{"n_layer": 10, "d_model": 128, "n_head": 4, "n_kv_head": 1, "head_dim": 32, "d_mlp": 512, "vocab_size": 540, "activation": "gelu", "norm": "layernorm", "norm_place": "pre", "norm_eps": 1e-05, "positions": "rope", "rope_base": 4140.0, "rope_fraction": 1.0, "qk_norm": false, "attn_scale": 0.177, "bias": "none", "tie_embeddings": true, "parallel_block": true, "init": "uniform", "init_std_qkv": 0.0442, "init_std_o": 0.0442, "init_std_up": 0.0442, "init_std_down": 0.0, "optimizer": "ademamix", "lr": 0.000549, "beta1": 0.9, "weight_decay": 0.43, "lr_head": 0.00561, "warmup_steps": 277, "schedule": "wsd", "decay_fraction": 0.894, "decay_shape": "linear", "final_lr_fraction": 0.02, "batch_tokens": 16384, "seq_len": 1024, "doc_mask": true, "train_tokens": 107600000, "steps": 6568, "dataset": "wikipedia_en"}
Each number is 128 + 32 x the weight over its row's rms, rounded and kept within 0 to 255. Layers, rows and columns count from 0. Numbers have three digits each. The size before them is the row's rms in percent of the matrix's.

# layer 3 attention value, 32x128, rms 0.0535, rows 13-31, columns 0-127
089:102183136137112140141087115118144136132095116107147140070118101170102146093094181107201213178126146109157124155104139115100116094091176109092130185105067158144154168104151165065132142132143156122122124098167096164081119091123133132162166181115174112152090107099104076167109169135038087148092109112158183108096102115154134143135177089106106121117153084163113169125114125165150076071098
110:087125102138153139153100194116080082124148120152159150095148104115098083134099155129118105078117115121127114111105150121155066120154094106141123116083123118159149081111105137112073162134132174188137143137157106142090153102133118157122134213100116126163140192130132120157078080100111102080143195120194114181124106117114136097081119054105152107174203133159160158078098080180149184194127
117:085168107140054065096094163123146068125139067135132102080132097230155178132110112118185163138134148133135123108146100101154131110127130143126103109102181167153181149106145134146079116129194174117112140100155106130113057143160133157162142156124111150121134156126132095130137137152085164176135124078081210143107125096130069116128194098194095137059118130119134152150073101138119150150138
104:167156117145150140172203072173096092132113166088121120204094163115168135099075066134170160058122119119090134152146112198169172114127152138155161197133109130135147122155100118139109183111187055091086103131123141122086126148085088152147109101147128121140172135133080115049140128104137151132117102133084134132087117136084089078093116155089119107128101160115195163109108139151140157115092
112:190099117172131160164129129131109107120125118137043135171134153134115080127101093131113146127119102207159105117141160155126121105115194133132182168113102133133145111194093144154059117165136141078165157134103112115073154094177101126080114124101143116141133091113136047129168048171144158144162106094095154115089105134155098154142154104113127166111191160195077101138192190123109147151114
102:127107118160109122091121096134108088130111132134135110094149101106132135095144090175172126134175025100118138147083167120202145114154148135116168084098150147119085148159166113171090118077100111133178064149123133138086117090140064142144125110108117102096075158151121151170197238145149155145119078089121156142101066138134073125099152112179067138142114122140156141132114162122153160118181
096:083142132137153133093091148100104132165108052125131143115108113218149186112123125165104094173161145131182162143180115116118118138097166112086134164124096095104090135078169159141178086101119161052126147122136145162108094166123108135136150143160150166164090163149092174135179161187098148099144109100023133100161150157121077157141179108113111122113148072160093159126115142146089088088132
090:077126211173109133083115106110146102087165145102153181142062115180122160142143094169115147108098076097182163117150159192163050142090115108118141096126125126119156111080126129087102181153126107096104172079155124113184156118170133119077139154082165162163077095151126153121163136151095163114116163106131124110150147178189138115178071169090140069133128106154094108127130113112093152094157
105:144141126104147110074138169167138119118112137135021141087106158138118160085109143086170125104119172152175069142159111197103113129124102148119114099120156136106124107093077107107087143148123174129220190107174130080114113151147188146080116124088086175108159156099127111106074168165157115128158131153111073089157100112150158170131134181145133122074199080139152113092148142173138118104121
103:154087155131140119105097106096133084145140171063132154083170114133158072138152145149111085130126129120142089164156102113075183176139126110146180131129127052083148133078085068097076074110043158161137143161128112080170188147184151100130163121123139089125183179121198157139178138105156120157141087080158144106140100155144149151133136143097150169191117104138118137134077111107164123137132
097:129135133065153139162086135122096170103114125112165100103122145220123151066127173121117113140117133141164112076118154137078190182041146129124086163120116181165134157144195142084123103099123109137102103104170151162110164117132088106082122150175121116122094151122082170160174192095161158114081190152144170156107138099128138170133108068162108123133095126120094186137095111147153094155077
104:154102154140141110192114170102091106141095103106203145145169129146100082163169125131096183150084139132140097101100165081115093151146056166150119141095126119127139119167138111074079121079104120184127085132124156163075112139089160147140120201106094098172135176112158120103147089114105128109114157053098115093157085107092051157098120091070120130092132145092167118102076163139184153111130
095:139153101095116130164108150167121113160123067176095116127107151136100153164154163167062157073066083111086154119081154103152109108165132156137119094098131181180172090130177174114184147111108157109082160095174136155149079070170090116105138137138131161129129163088144070063106068091076082171094153101125124132122126131150126157121162138125115058071119186138134124103140140167152089125110
094:140095142181107063157122135090128045146102093101108169168152108135163163130122131166161116072111106199140077156091131167092109165162077139109116083104122166106081133147092168094120169097121117135144138129128115182107176157146181172139165140104120160109053155189151136095165171132131174151085147131167144127141083164154168189050159132101151105128122099149115121108138143157133175151162
093:099086043137130178066065146133168174113116117102143074205117157125096151084111139097132104102193173134113071124112168095106139144122104110096127081103127072163112098118137148159096151146116091111146117107145131065127127095153156149154136112202092162083106153096122121126183099140121185152155145111078166148178115184110095108104143152201143156138169142178129115099110111112094143178123
101:142144098129161119146186156116094159131134118105178173085112147110110121114107117069072149167117152094077139134082190115198165131102130065155192143150132169121128082171173071185071102135123128168151121160170135083138098126121158099079144122101107066117168064132135179179160174158091130131118095120130152127125117152126100065177153076111116134136118118166171142155121113111165181084123
096:078161113115136104110199149127078134157143203101174107149098164086108120090109193153094116160085070091158110142104144138127134141137091101134186135193116122139105131147068154071172090134159123098134102078125152178156192131057088140142158146090090112143131143145074161155206168169155146079099136070158096096126141152161144109152156128141135111081140127138117137095126126082148119076145
111:148146135096109127161159134129143169174144110144180072189202059116139119145205124143096084156093165148171179127091117094104125134234129138106127165093160098094143143147159081096152091138084135115150157157141150147129089102180109158131177116145106077120119154094076055101155124155171116091168096110134117146077144115128152156173137131122129101059141108126112152158163118096120088111092
103:134109095092159124094118109147119124140101117092077137079137099100152168164139129065113168150137120152164104127161144144106184103123140147130198156107166121138147163168152122162092093128131111127232107122134090092130182113143105144100092094130157075139101233135103137134140127174204123136176110115152114156084073107149191091161098120129159182100181083186089141118113100142129171106131
# layer 3 attention output (transposed), 128x128, rms 0.053, rows 13-31,45-63,77-95,109-127, columns 0-127
088:087172163098064165066101093094141144160147073137145076184132134138190095174157126116143095143078111110104125119146114115094080115113130101156117095213196106125142082157099123114058130122084132124168110075118160128131158132145161162115142090141122143164154126167123125080207137154173116120148113119090122119116115138132086133172188166185109081151131105134095137149057162134135168130182
099:199141124111105177124109113116080122164106102122138110082176154168117091161073121085142108138083087159145127179125145130131138115107118137123125086152159111084155133119110156130124154078149134144115107138027166080181103068084137233160179118115154135097085055167094102088152089163117101077119145105079129176128157120100126146144167070169148112143173084129116153136140122127120173137140
098:065201154131091153115125159085083139151152157192076110153171068150183114112124144071069109142157161133157087194178117128113126091122116100087097072152146039084165101192071138128124160104094132140139109171138145101147131092103108129161108088206121153132112083138146149142145130149151092144065107119083138168141147120147079132130109092086126098103153133098123141121121170131143141124166
094:092109137135083113132145121197061157126099119127124119125121172167054140131177132197103124127148114121102121136139152113155140075132125054114112111168069128184101196116111125153102049119101151127145099150160116146096098077147090089115146146074149105106120137125162144130131151112170182203134147156119116096142106133073165150117095172071154174154152139194184089187143125119171131129092
097:111107110120173107144168096127164139106135132130128144099125150128153126122095099111108046128108117095113083157091128052151155130132160098152131104102105186166133106121187140119106140162191112153097136073129133157056077094127119093094125114157125100116068192115113126107060090105151198142161102130114165055102147111191175199106108200173132151164131154121123130123126147151063149124093
090:113114168181086163089091146110161105124102096192127114140141137128140152137121143171102084114128166136057139189125125042108149120076130069107163104166167125165130155171099095175093126068115131121107076093140119114093133141115193135127166097088103112093142130125132114083179118076126116087111083176122111106135112170185144000117093111120115125150152132122124117156166172147125145098136
096:041138150143110117102134122085184192129185146120128103179119124170155134095068115093145194161174130176166133143128079110107146184130107077113155119137182127138134100144071143124122202162097161066185160161130163160136123133124083103140108121137129146111099108166176143056140161199144147152104154143198107089116135121160140085087161139155135137115118096136114165130098129109170171107164
099:112104127147117086133136106117097128154127122054123110109164198129049129135073118094172146067101071124121194107056140159076087150143161125151139120078177183186139145137143152111153128242133131135143141132158161100107101129108101140167093165121145166125141161151087116118109107105156158092147159127090154186189148104116158115106129191159142116102122111167124115121124080172124147126182
086:124165130126089211159189127044119142142135166142104107173144159089104138115170150117101152106159106103128090129131122186124124119168147148107113091107144039111143146156100127122125135115189142151074108105116123128127127095105098138132088177167054108118091131114181146170158158116223100138120208106115148088140180158107104117132170121201144110107113086105084127150088124165131142103083
087:123074114070094088199137118102132102067155096111101156133106099125129142132172171151112162133161171100166124174075128168180150133137116114178151078099104107144191122104121116113177158187132085117113130102139140157169128180124079095074078132113126139050144129078058168118119076156058128123117130107114094177076142093172137091111119151149127115110081125140123183156107108177134119160143
094:176192152092095084113119093085158078114089155165130121177132139112154169156074147159160183140065128129150177143179123115138118169134125123122154139138157198152170120133157086158137084093125129127133112131083150152104205138128164219112143108149097156125141082162067168065114104109116094157098072132163152140155068129134143126132114126149081102189070141114132114131095117152078132160166
103:121098160103119110183072123110080149127107141153085130060132108102151137138157143125147153120092082157176078139103157086186099144134100109127140078158084115169145084103114110117109146166136128128189152089109148176214172093111118183170153178117111103093077085085098179162101110088130131139098117131140142206155160110143082132097119098086124137114123163096136172093158183146059091110107
087:156200123104131123083110181098099128124120100165096120156138139163213085152115141086117105154106158176126091087115096163134096145098199165152111130131193156076114099116122132145079102070110137121129133127077194056118151130069123168123138073141090158157166086174078084106138091099144117139157126123099184098101121158111104157170116125147161143115159104082168153164183135134150155129177
086:132108115083155135113150096135149078149074169152081100153173176120084127131086130093176153066152064095131144166089101124126114145110182116097130179106120160157168086111175122112157142195101156110179100106102194136142152104096139177156149167136121179071130112121067119083115105094140128138104131127113114174144104100115107094109172095125201105171095094165031112103134126137095142097122
094:144116162199110126118120179128153122150209130104097155094183051049123152110122118145046151178136112085125170116119133094133146123117154095104103143122119060174114177171122201134169078109214149168121153112059118121083104121109102110164143098140118142134090153086148142143077093140122166123112116108142081161155156147134139128080136108096101131146120148113122104077131083128179139154159
096:143127107129086110097119135120116096104114102093111148061136087163105135150148178174101165178127109130144154117123127141115178117152075071128107093167110070166154082098153139151118130109168125112105167160087104183185130107200133137104083079111156069089093186143125153168139120123075098145119165134084123125137158113184158113166064150125107113121100189109134172173102221115191144115131
108:081178183099085087126075133070159138086172121080138144157083096169159108087157139206163137160096139155166167084130121130121108158097100116152120135137159153173158115154174107155130092142095161136141128110140140073121109162179169129066085145088179081111073080187119118108154142103176102147108148114157079114133086117088154081133105129165164116184122122162121129083138149177133158082106
099:074140090102100104198135128138136123123137129109166142123129098111192085161108103105133135201172124167183136070133091112160184124157119153162113118045092131141120132110132149144089130182106153092151093114130133119142135140118126129088064124116161138091087106135130173147137080159152179120120109131213199151099182126139098208128134098076147113116154198130158124092194168167100127120118
098:082142149083056073136132192091118119112145103093146196137173123092140154106133149192123140132139129092156146170117126117122153169128148141119105073093121095131094163120190169137152082142180124140119142073110103155125066076101125143124149110112129103112069112058073176139065102145196122115104186105060067123136158110092149124147127157182146109139114157146118133150122170159167075138136
085:129181138115138139140169107185059080098178118135077147056105138089134152101103147124116106090169091129156106132090176112115139177067116171177098150184142088227154143093118143079168107169136154161155142106136109121192123142137138145160177148083100123167156120147116092168110093117121120094115207154099126123179149085129109145124068130093121146101185106178096152125136118155097140143122
075:122210118122087121109165132221050123112086156075158122131067104105171143118135139153172137119089121149135115173154131147079111183161105146142152116129108168167112130119144157194111066169130086166118102065167147090120135103126111088131091084120087153194096129144116093113092150083159143148111128140101143080124083123117107114118083165169106121155145162176085141121176157116068099091140
075:170102068122164111164119146179092171127112100103177182143119186059057095105098134163121138114072119151137105085142120138107154139129102158151169157034093181137131138110154129153145137138062095132150079134128107125090139125153157134151096115086145127137107151129107108149134087105112125066156172137157086146144126086157190171090126159188171183164181100148122126099127119076132110055122
083:102107106153130083097102097112139155123144111135154167129124058138142126152092154150150122151169111149136108113143154087122115070067152160137159132084157082070147129203077067108151170173102144115140147111101132171187075139153161149185105153140191112085159096143141120142119116170099111138140157194154099214140124073200055187141143126172129153095113143144166154134154145143103139118116
094:128039184138078100086062176143143131163079179144152118123083140174115080142110143113072174118077134050115136138151141152074149098107135161182095142113177102075104132137097096098101136112071095092072101156109103099139107163133167133171141138125179137136139114163118121150153096086089109131133152136141147179159139116141068140091165113159109126153050093171181161117148152123151112135135
065:144138114032167105164132137197131118099171126110134123146143115154083141161111092117118152129131125094177147064117132113114115174142147125187108147081162159095134148096142128043131129161143082159096117107141098139189104085137143149141108138122116048086106142109048106131106073140166068125162170092106183101110201109114115204101180125172114097108089137128163162112142123129119103138108
075:136161098091181126118153127181123155098170150106165157101126117122112154116153139188138153112151127135113062105167156134167087125146168147087177114141102148211111092137124078173146022123188118143145117083110131059172131083131122105102181091144132155176174205113146098111110156080147154173133149150130174144134136160135127157142108111197079102131124178123182103130133083129122132126098
085:146163066084158134099108162130151151135089133053156112093189149114103133125125131219147131167168138162120085141162164093139139168156092102114177084147082115219112120109121167157135131134073178156169122159136136118136133134115094089072121102117044120149177078145140120147138155126157182175163126116123127126141106152160149055120144114132119203132143171134146142167175098127087115085122
086:045130130146144099116161110121087124101053086084183120082150165142192149138181138158172161153125141126137065165147154102149082134109116133105146096125083196198103058155095093238143108119156152154107111145155136108141119094155111128078144118061086110110131097191118153119146171129112091142096116118114093159161102099121121097134145125104156100122078141164111138160150089141149153126143
071:121091083197134140153111149129093148099132103166166056162165131134078182158103077072175175130117174127088102110142149087070102086155117140137099162123173151048101131121143120160121160126205141115185160172118088118065125129114158184137087134118130149126128103148133119142082108120176111103139163166129112097087076170136111078124193137081094121142098167158147103155144167110134156123164
079:102101109165096182177170134144121153141128119120129171110126115095124123095142131155112095144114111104107189177142126121170084158130216136125166179142101071042085076114148107179112142125162121172161170104116114111140086115138141132204066093178127138108117170119124129151133116136205159126126209101111092049125122131111082143137139166120130136108184154171105093138096125087082103124094
076:104120128166138150126122080081167163100158135128131127129116127131110113080071115099131142103135195069090142142147128184093166131077133111072164145139178144093114166105156143129100124126138106094112179159149123096112134180138111066047108130126142175139080137125159095085101177117138081112150081134197164122157102166139173077172111165087137069137123150202099119130087076111162124201116
079:116197143136154082113124088141104132147164108149166112121173110184115152089153127182144172159051158151099090152121105123158104202166150098146083143111070089187164091128161105139147079066135159136174104138167099160133148087138130159184150111118110116098130153149163151127125148195137126107119135115132079111152053097119132104078092135182129112087152168174131099147088175106072098122087
091:169152169137144177158113148110152133106184126117101100052096109148145124138176075158130106130221165102100141158149116108146187169094095097139130151154129107136079122047140171096139158121150134098174150168140109151126164173130053069119119097117123072147125102100130087139100148138169070129167095129131170075113162137134148108149114116078102160071121159090141092204115105180127118131158
076:129076168134144147105082122143135107157093111100089147104121138178156102138147115113136082121126120150181053118100128146112060090135129197124201173073119124097106115138115100075087189117094157086096149153085138154125125126120166169066156192093180127101146115143080150125169116110110130103128051196141099179058123090090075149111125140130123143128154131083138153122142126079117125071124
076:126180125126159147108147141121119201099111150104141073151127190086126148092094142130120138142115073181162162095115100181161110133083150145136152146107124147094119147096183126152148110180120126107106094127129180079138121106098129188103116189216166175163108159099135097101126196130171206125134091154156120162107112100085060127118154088170130154099107103112124114090156055127136090170104
089:112153129155167158117150118160039113142100138183097101082209151075120171162140167079159155099122137154116170156153106155105101140164115120100160123107133126113124081087142143208119146108123166193131079119165105125084130110122120133160167046194059150165146132077166090104110123124174099145155119131092127090120095148081134132104125085103112109098159183112133120124104142131085072168098
073:191140081121142117134183157122103120087151202139132181155109142132082146158096148105102107101180074124104157088180111166158132106076116154161167107208155106123154116072180127150123150145179162133159171147133098119113120113148107170150114128143179180120212100144146128105149119109144093151121063144127126128135138177153144162167144135105118185158132053097141093148157124076106079190108
075:164110116157117135153187103177178138070077185165113157128100148137069064114196154106125130107087138152113096144118147179162094111124126079114127135143115123111164076115081055145145140126103152105099117129108159098145146178142197144129164120097148159160180122173174107134162207099102117155138075150131150200179129166084116148132080116101108097201106104152091117131154123113152135156112
119:115135144075147145091159095108104103177161148159138087171123174129243125147113130154161155104142154131142127193161093186099152158111126166170092062145132097143134113136160096124090108120113188111151157137159109175135161128145131158106104083137145118100134131152123118036097112171137101168098085113097128084158087080130092136127135115116062101159090134080128137117123138160085118182215
148:140144157069118154162088087117061091190108118164130094121108131094096157097116142109110204144125127138156101152142155166164163107128121152164147100102091101164098167112162144145173109043147154164128123126031156120178145094114141214187211124145148078084126088100109145116089100173145121134070114131098124133148126125092134157149159109092111133133105090125099113074128113139094166137098
147:107153147160125162104162140067117097213160157179069097173151128124244132168080182077129129162125109134164131204185126145106101132128133095142071108142135073117122065166122124159110110107078131094108155177101124164119132098126099159139137086210148131126104126117153153103119121145147112135077119140107119092108133099169075113088133132089088117143117122084104098108088098150123166111149
138:124115107130168144062132125176073169171075127123128086122101162159127171149188156160118094126061171133143101133092144115114076122124127099112127136116096139179110176119119148145092050163100156104079117157175106126065074105120079080123141095127085154152111163094133167154107152055190152154155154115108126075147124173102159103094104153092152185164161098150148082163162153121167098119115
151:092064135145146118107178164135119210111181122125107126126117166109114108139113120093133093154111091106087083141088100099137112145125165084102117172099084122133108147147135197094102149130212153150162090058147133111120067095155110148124114076156089129138076185160090167156103142099180146168187113132109113104155144148161162188089101164112164168122112128120102175170153146171092143089077
154:048109171161113158124083149122161102162127083206107142131128127119157158137159183156134063178131148166148147203142130081135149096092103059091116094136089131145142140154124142162113114106118142145146124139135099109081105134125131116127124095088136152093110081121123167113178146125142110116122152131088047106146146095209151047095103126102127162171101133145130109112153204128222109158135
126:092142139153108062113152117107189098141151174094123104219131130113197107130103137133102180158114142183116160207173116149128099159116158110106131102140197118104113069139143149131113154129117186061166118155138093179080137155116133109126114118180122160081137081135113138071082117161127098128123106173193104105076105103156121067087107105106103143133085125082117116138070117133114112159177
128:109140086127121102114166106124085130158132162092122108109114167137125116098144128124162148064192122117183189140092066201130134097104098137188153091120218160171156123097091162117174141185138159105190120157145077176097082157156099103149118147117158129139133160137128130072077109076104133102163111120112135122143104128090135114108175156170149101149068096179095171110063103133139120074117
148:132214093100109171145183197111158114147182151095135165157107175126109134142125084099072154134131089079108109178151082184145162177152172162137119142085152116100153102098179119111125095126178104141131107099115179145139135091115082130134137139183137091116151154079142100084095112113184129169146172073073135123136162147108127182106130130161144059095134083102101097183083115157103116088119
131:116113142103058110193085119120168119064138128101095165103130129134042085105151113103146088142111108109158160093096123116178141134117076094123147082149106083125210137148123137083155154140098091156162111095125116137144096116126128127087140168114121135102132106143125148161131133149091112099126172126117169215092159158188110114188106185184174075102129097191079159104084147155160099118086
141:116151152063079085129125088071143083083108106153147150155114104139199147125085174166160175134110132155108189155151134096073148124160099146156103101164160182159145076141145097188105091104086168098160127119121085131082179162139142186135153115109166146069163070172157102112127124209117131114099071147141138108166087096101139126173112092149113122164122124159125098119127093156094177135151
145:136095153095124117159048121108119127164085143178111096077124138136139090128120114124194127141079097142166099100139140057182126086157118113153140109156109078133175125157082134137108149103089113097174121086095160132209147084114167180137170136139124097056098055153129185175162095174144101150112112166123149188123144098123109097184139093109173121105108116112105189096130126116072128133106
127:158166109109195155135149138106088110206101155164057043142092124102213126136121146097122145159157135140138129094176135178131115134104184179192127150101120114138110143138127141148125135106093147143088162169058169127126160147094121122139107128161131136119102116127112130102124122102157119169123100120103149085145106126064115205106173107083084196129112133051113155101173105105076167111165
133:081115127111133120105122095128131123143061179184133131153185144165077092085154135059115153094099086101139117147080145071148127107160145128104154121086140165152172150117097173141130172177070145162160097112109197110123104129076108159112176184121114168104155128151130159102117155121169127096156144135079131187158149163148111102110152118174195076156095091155081100076102119114105100085071
134:148129163167130123086206194112137120080194155117150117120150069096121145087102104095047136155093087096114129125123164111106132158142152082060141164076123091157091137168100157138156102130199169148139153101115155083103084083109114135188115092169125133161126159101152156127100117130089166126093119129130130195165169154164145080061114146079114166106162145156100142111094165141161142111101
142:111122146122130147101074148135100111111104067141099148112114133143101110179091162172147107163104139103128133155124125123104134107133066093128111126226123113161114131146093121135101085077153113072104143140113060147128129131181156097157077090061125098158066160095153153166121144102116106161110154105085082129166172138190142056160060159112121130117132137114105168165180146139221097143177
132:087180154104084071118104141114130107122131073117116125149087132129143141095166132177196143132148157138167172114124118097156114114127121131137147149145165133179155159125131122122108111189085187076139104118169124177100141157146209091062110139026123142149131100119077180141112090111138144165189131129192104148144096093108165047133120179142156135161074120171096176106114157145149104113129
148:113154122117111105184145154121196151097160143114159143105092124110214088175122119133196114180139159174150151092128109084132110141138089142148117156033058153112131085179144137131080130162128075075130081141135105128151160157112201126114070101123088175127088104138111157189130068155141115143131129139162148142068134085149106149158146097125141107084155152063169124112173133133096131141125
138:105131146109044113149141183056168092099187120121160189155154116127135114148155129140152130193117111092170145169122138078103118164122109088096108152079128097156123121176168155123108150107200093169103111075116163097115107110124116175121119085153110072088078124130120151135096092173186145163094196112098132112147126121151188072153150129178151102086123162113090125150137170164163171109102
070:095090118184141122122117195128146121128089104131145153131146131137134126146121159194044114143142144095116140062116069132097154124163150136100146151115098197080093106150051046159121168130094092134088113090116129120093140149118176097084162153132145132155109117174137148076151122137156147067156154130161109122139099088085148134069146164168114151177087192153165116103094197101165123091140
076:111117185127135131094115130147183115187124133133118158133184109121125131142123108167045115173163116100113090074158104098105117130140162139157179157109106134088102118170105039084189122094115123166116122092144136121127160140111107159128133119176100087126156126139111121105197121168194062142151145144194166117162095099087110069069101128136138189095129205168139151164129153109137139076098
067:125110141168136154171121068119132110253127110117105136113104085138121157094129090138104110115158161094191141148115131131121153104115145106145150125151131106108027164149106158104183186168098095119091143109118093099105112167114143050079158176119140125143111115094068157106118159062104145151133106152088070113071098178143085175171151138107083106121136122142144142169094133110133108162094
081:075107124157141108171083172082132157124097127073089232119114185097114083110126091115146100141187149132213138141106068086133160071121117100126138075201168121114107154170141126174126130140130093110076146118124076150170102084168137096120184167070158100147105118140096164139124152101142124102095105127191102163101156183190135103108119097085126117128143136113131125103117126136136095144144
081:115170143139094148182146139148126137128176099087178165197134123085148160178123094063154142138154087108199087175148132057130135122127094134068178101164124072118106133108082140108175124175160087166110185175105118155105128118080120148174174142133155137163143187092112155134113160110122116090102110101149067042103105137089092127135146133129136119143159169148096175114086090136124159157123
060:132192108163117122138139109104108185087176198101124148128154132129135106110168103105191135170099148081134142180141144111124118168130089130132115121133089056200087065123121158141147147128222101119164132109144169087130137149144129080161064152159118147106184186063164122150092072107108159107167162104136153129146118144112095165163123097056131106123111080135129172126187131159135157129147
075:103110157121089100087108102121153088169086133124192172182136086096089114171164093131165118162088129149111091139084097130080109137127095131153078072043098164070139088147147064112095100094132115127129113124155109139132110160107120175099097157169125106125179167203185133185153121167130156111143133122149172119120137125142148046084130182081130129119157162134099139139148205148126122099115
090:169098106117116132137112114133075155233120140095138090175119089133145192113110128119089197106127138183163114083189146069155137150120162122114098136082154093054137054159116087129167096117072122120189102142126143089144132092060099177098093121172106115188130073149157166169142104085171123111147117131118142141151166090114127108106117094113126130115138126100139100201107135099112122129139
075:173054165123036118144079065179125117099138198164144087146134101103117079138145126159128152157109212165111110131135151099136112145110195094193083123099123056118181132172177137084081150103132174140146120133133134108137167169138124093176132091147140108115112118123132069151148118116120139187154157138116180101115123100165110133121090117073108124114159129175150102120167120099066148135105
080:139174139097095143106170116150151124157129124142126113151158176102088120154112105124192197095115107092143185156124108075177100154161169117103089145164171153178171144080173160142107111124099145147147179157200087138119146161103142121163160157137178166108093157163113133135094137148099153083088127103084129128165175058144152103126126096117199148106188071119119120130115078195164156119178
069:110186081134133123048116090158069130178123146176140179093116176166126124164150097137151160102136136141154146154150104152130121111131140130170101118128119062149126121142058142174124083130126132132059153164122093148093151134158117106098162192072053139108028143117119139166096129119094112152143119112153046181099129113105122086107155107110149177121069115144157166104140146160149162174106
069:135112111172102091133113110082123142192115114096104133148174170133102153151156113118108133097165104158100096108071094124134185126115152150207082128106151082123113111151119136150167150095120172091111115119154079155094159082111082098142164162103104086093225161169195154180147123122063170109140131138127080140113122136105177117057116127132190083167136115102144113123153141102078156084183
060:054130160085178156117122105163168151098068148141145168166140166097141176119167149110140159143117124128157114115189071111133158147134068168132167109136098184067113088142081075114061110122157103144139156107088106097112143123084093185146124101148096112094094130099107147135148161109149165125169104161162141146143131135096160059107195078121076120104175133150192124141177148139077166101144
078:181132086085072133089185107132156162096146142121124112121118102136117172120082180114102151112111142175117143159103156192169100061149183095117076137057141086111222089133148090130109058143165172097060128092125146148160135128182130195145039113131079151085190114080149126153129117154106139098118120134140157151121123114126158137117121122125080141131123098082152151149130145102138120110119
069:148138082119067120131076165142126145060064171150103099133141174075113119128085108127145113145088111115156197087101170138139173148117147083126147090131130105104142177128125131129114151133110189108076138116153102096110153132160098096125147125140134100104156136169091103140149136109109169173055138064155087114212162087203174119077052115098122077143139147108149092168130108178123117091125
064:114127126144123082153191190098155107189141107060120143169084143083149110134136130120134151121162100126215176208108171146140094104154062164114140111137108087129145126150097091125137084108150120128130179191133081133113177159106129113140111140153139117140140162108093142178134105118034073213084096084091187161125193102122177118148148137122142110109127104115118137153107106141137132111115
082:143109092100127083096147154130110094182065155147136086131124129110117126138133131157094164177097136135140153062098127170117145204104150102162099154078124123144120153144138094091115136096115128123159163139172137083154205130143112165116076084153142142104167136186137070102149128181139117154119131171087155167138177089113178080140136169167189066113152057184140072174130149093103153084130
079:167114140152146136062141147163162096100112130155130129100103121126123143107153154155081175153136117121155117111111178129084155105112141129123129082102100089147124161146104147059134142076110143124160137128128165112189175110098112109153070140188119093204148087141071119157118130116075117156105109156057151152136163117100161047051085175130212106094161150106126124189103156163147125063135
069:071141112104202168147137077072162174138132096180130150128127162132170164131089158138070095097142125088093154147153131090123119082148131141110117124106143162132159178085138130164125171132129099130161126169083127107143107035141114114160103153139051187131120115126100171085125189119142125108055160081130076077149082165091061151100140142073074156103151132152149116149145111146140118156103
# layer 3 MLP up, 512x128, rms 0.0699, rows 0-6, columns 0-127
105:150058119174090099134132087179193087155121145110145122095098087107110157104133083105102113073101061137194125119081111188124085117132107179120184122111086113084144126111110144099104143163165132104152148144138137098120195158120066132114137126099116135106118189123148095185148157148148083100138148117143128153185095164187133101074161121091149171109210070137149123147120123119149118192147
107:166180133140166079193156110181135165141123108131097074142110126120155095128117167162172118124129151168078125087085092151060133127148165122182136186136063173142136133162082129119096046155114131080155103139097164183076105167105081135167096150140145171110131119145071079130134099080072109158110113138106124141098127083119074171115107147119141055139145125137176133085119143082106111104119
094:098125116157184127155150088202113102137121107116152127138082114147119178061068112117142119210167161136087122119175102122136081159128159161130126129145082158115155165114189109117112159139158187127190165131119131165079153100169174149119068129074112156098134097116097062142147112147135073147135159183058148123112100067142077125153141066157115115119103118153121100153092130153119081113084
108:099136127143157129086146140160136129140160128122134138068080157171141126101136068106139152106097116098187096114174157173153107113145143120139187220178125125130178165130087176157056161139152154125151090103121178129112138111091142134185128164161174142125124096083124109089083115068183146106121083176162137119138078106173118069101079179126118165123224092130129101124156115149131110111123
086:087110146123122153108181152142122092109127099124154168179143053113123154094116130137163112140118140121094165083110105158170092162179130124101110178109111064142108095119188144062122144155148133145142123105176116140148186107053146120116161099103178138117115105128108061156114098143127141090108136111158182178049173080091144195129194154156085131137167112087156132076077155090140140153149
101:106112106150131144120134132171133111144097126133143086172148117091089077204087104126128178134146190138148123085133075211147125149124129163138057119117094124143157098127158173092095125087191181138119123111134133121192150121192142129180118209134091124136231145078096103131070175116099142118133081165148107124146116127151069082143142164126126155128167131156098124177127158149154106103128
099:085159190142132138140172080184141098153181141117169120085157177147130164157156156120172091193125067105090122119147114158199115136123085127141138127166066089101136134112142132133140100165114074128095087162124134162126119184104113113093152155098128158155098069102167142136130150080097078173101071126164096141096123110128099133204085131059074113158129148137161083170107146108173084126140
# layer 3 MLP down (transposed), 512x128, rms 0.0451, rows 0-6, columns 0-127
111:091151049122122136168102107125098131088182156152097148143075199134146146083109078133107113152099129114084139155126093057076137152127108157153148170148120122171062179132198136128141100124131148162160168131129108133129157114111105132102144077119059106085170086112123034129101166135123118102130140140162140167086206122137145110098151138159201085195121141134152161147142108109147109086120
105:146090135104099119141081157086139205122126153107127106186177127167051138097097133091108127143154084081164118114159174065149130121161139142129127069105172129132161142082165126081188150079140113192155132084195083075148125101155105126172140092134068147158122110122150102110110134083104148135121154114115168127164075131082100135109076125170113133089164126083135157170112167125142161163189
099:091167131141101116127139118099172068128153142091148101087152073107166115151200187170105156166089080088154139137136086191172105084117115106129138146125141189172083123161123194072188102149079140138155156171079122125196089108134136099090153090107127114163190114134125136149111126074140141148110131068109139096108109120084099113096134161128173172086140165134087137127133137093143180169091
105:153094144104136154176145132133103113120129159114113146143096147100104156206116160145137183170189162139103171166092145115134101117082103105099093097104114114132111118107098143118114135120138096059150166149136143157149096190152230114089163074153116092185084186147096142179121110139066079165129118120095145135132052179178076119183116098088128127120156151102111119106070099146120163098136
089:098029150156113146086082105095135165117117202117076082145160138132173152114151064114094118135175136109133117096184161142089149128141099167207135149174160113098168119107104113162102093129106165120108158184125123158081103175172104153153065063145101118121108112115145112082124141062103109183143143092112109163139094155164106100120152107118155123159101107147177170145191118149105160115118
108:109151125123101097114191090118166077093105136125120100133107175137175099125073137151115101121109157072188124095159180153124132092145151143101173178106162186138182166187099099119141134087142140055148099113084129145128146178050168103118115149118096120150111138117167158065108119121128121072079125203065173126155078166176098167152082131143092106148137139161145163143142095112145144142111
095:162112099099135103145074140089143161171081156115113136127145084099163116165137083149145165107119137143128127073118131120141051128131116119091119114085176095158158087180143120128157115153163100119167100132126110119146115165143198095126152125119125122115123105141113103072180136045108172149133117104126134182123154115094162211136054189155162121168158134170166097046128048167151084136158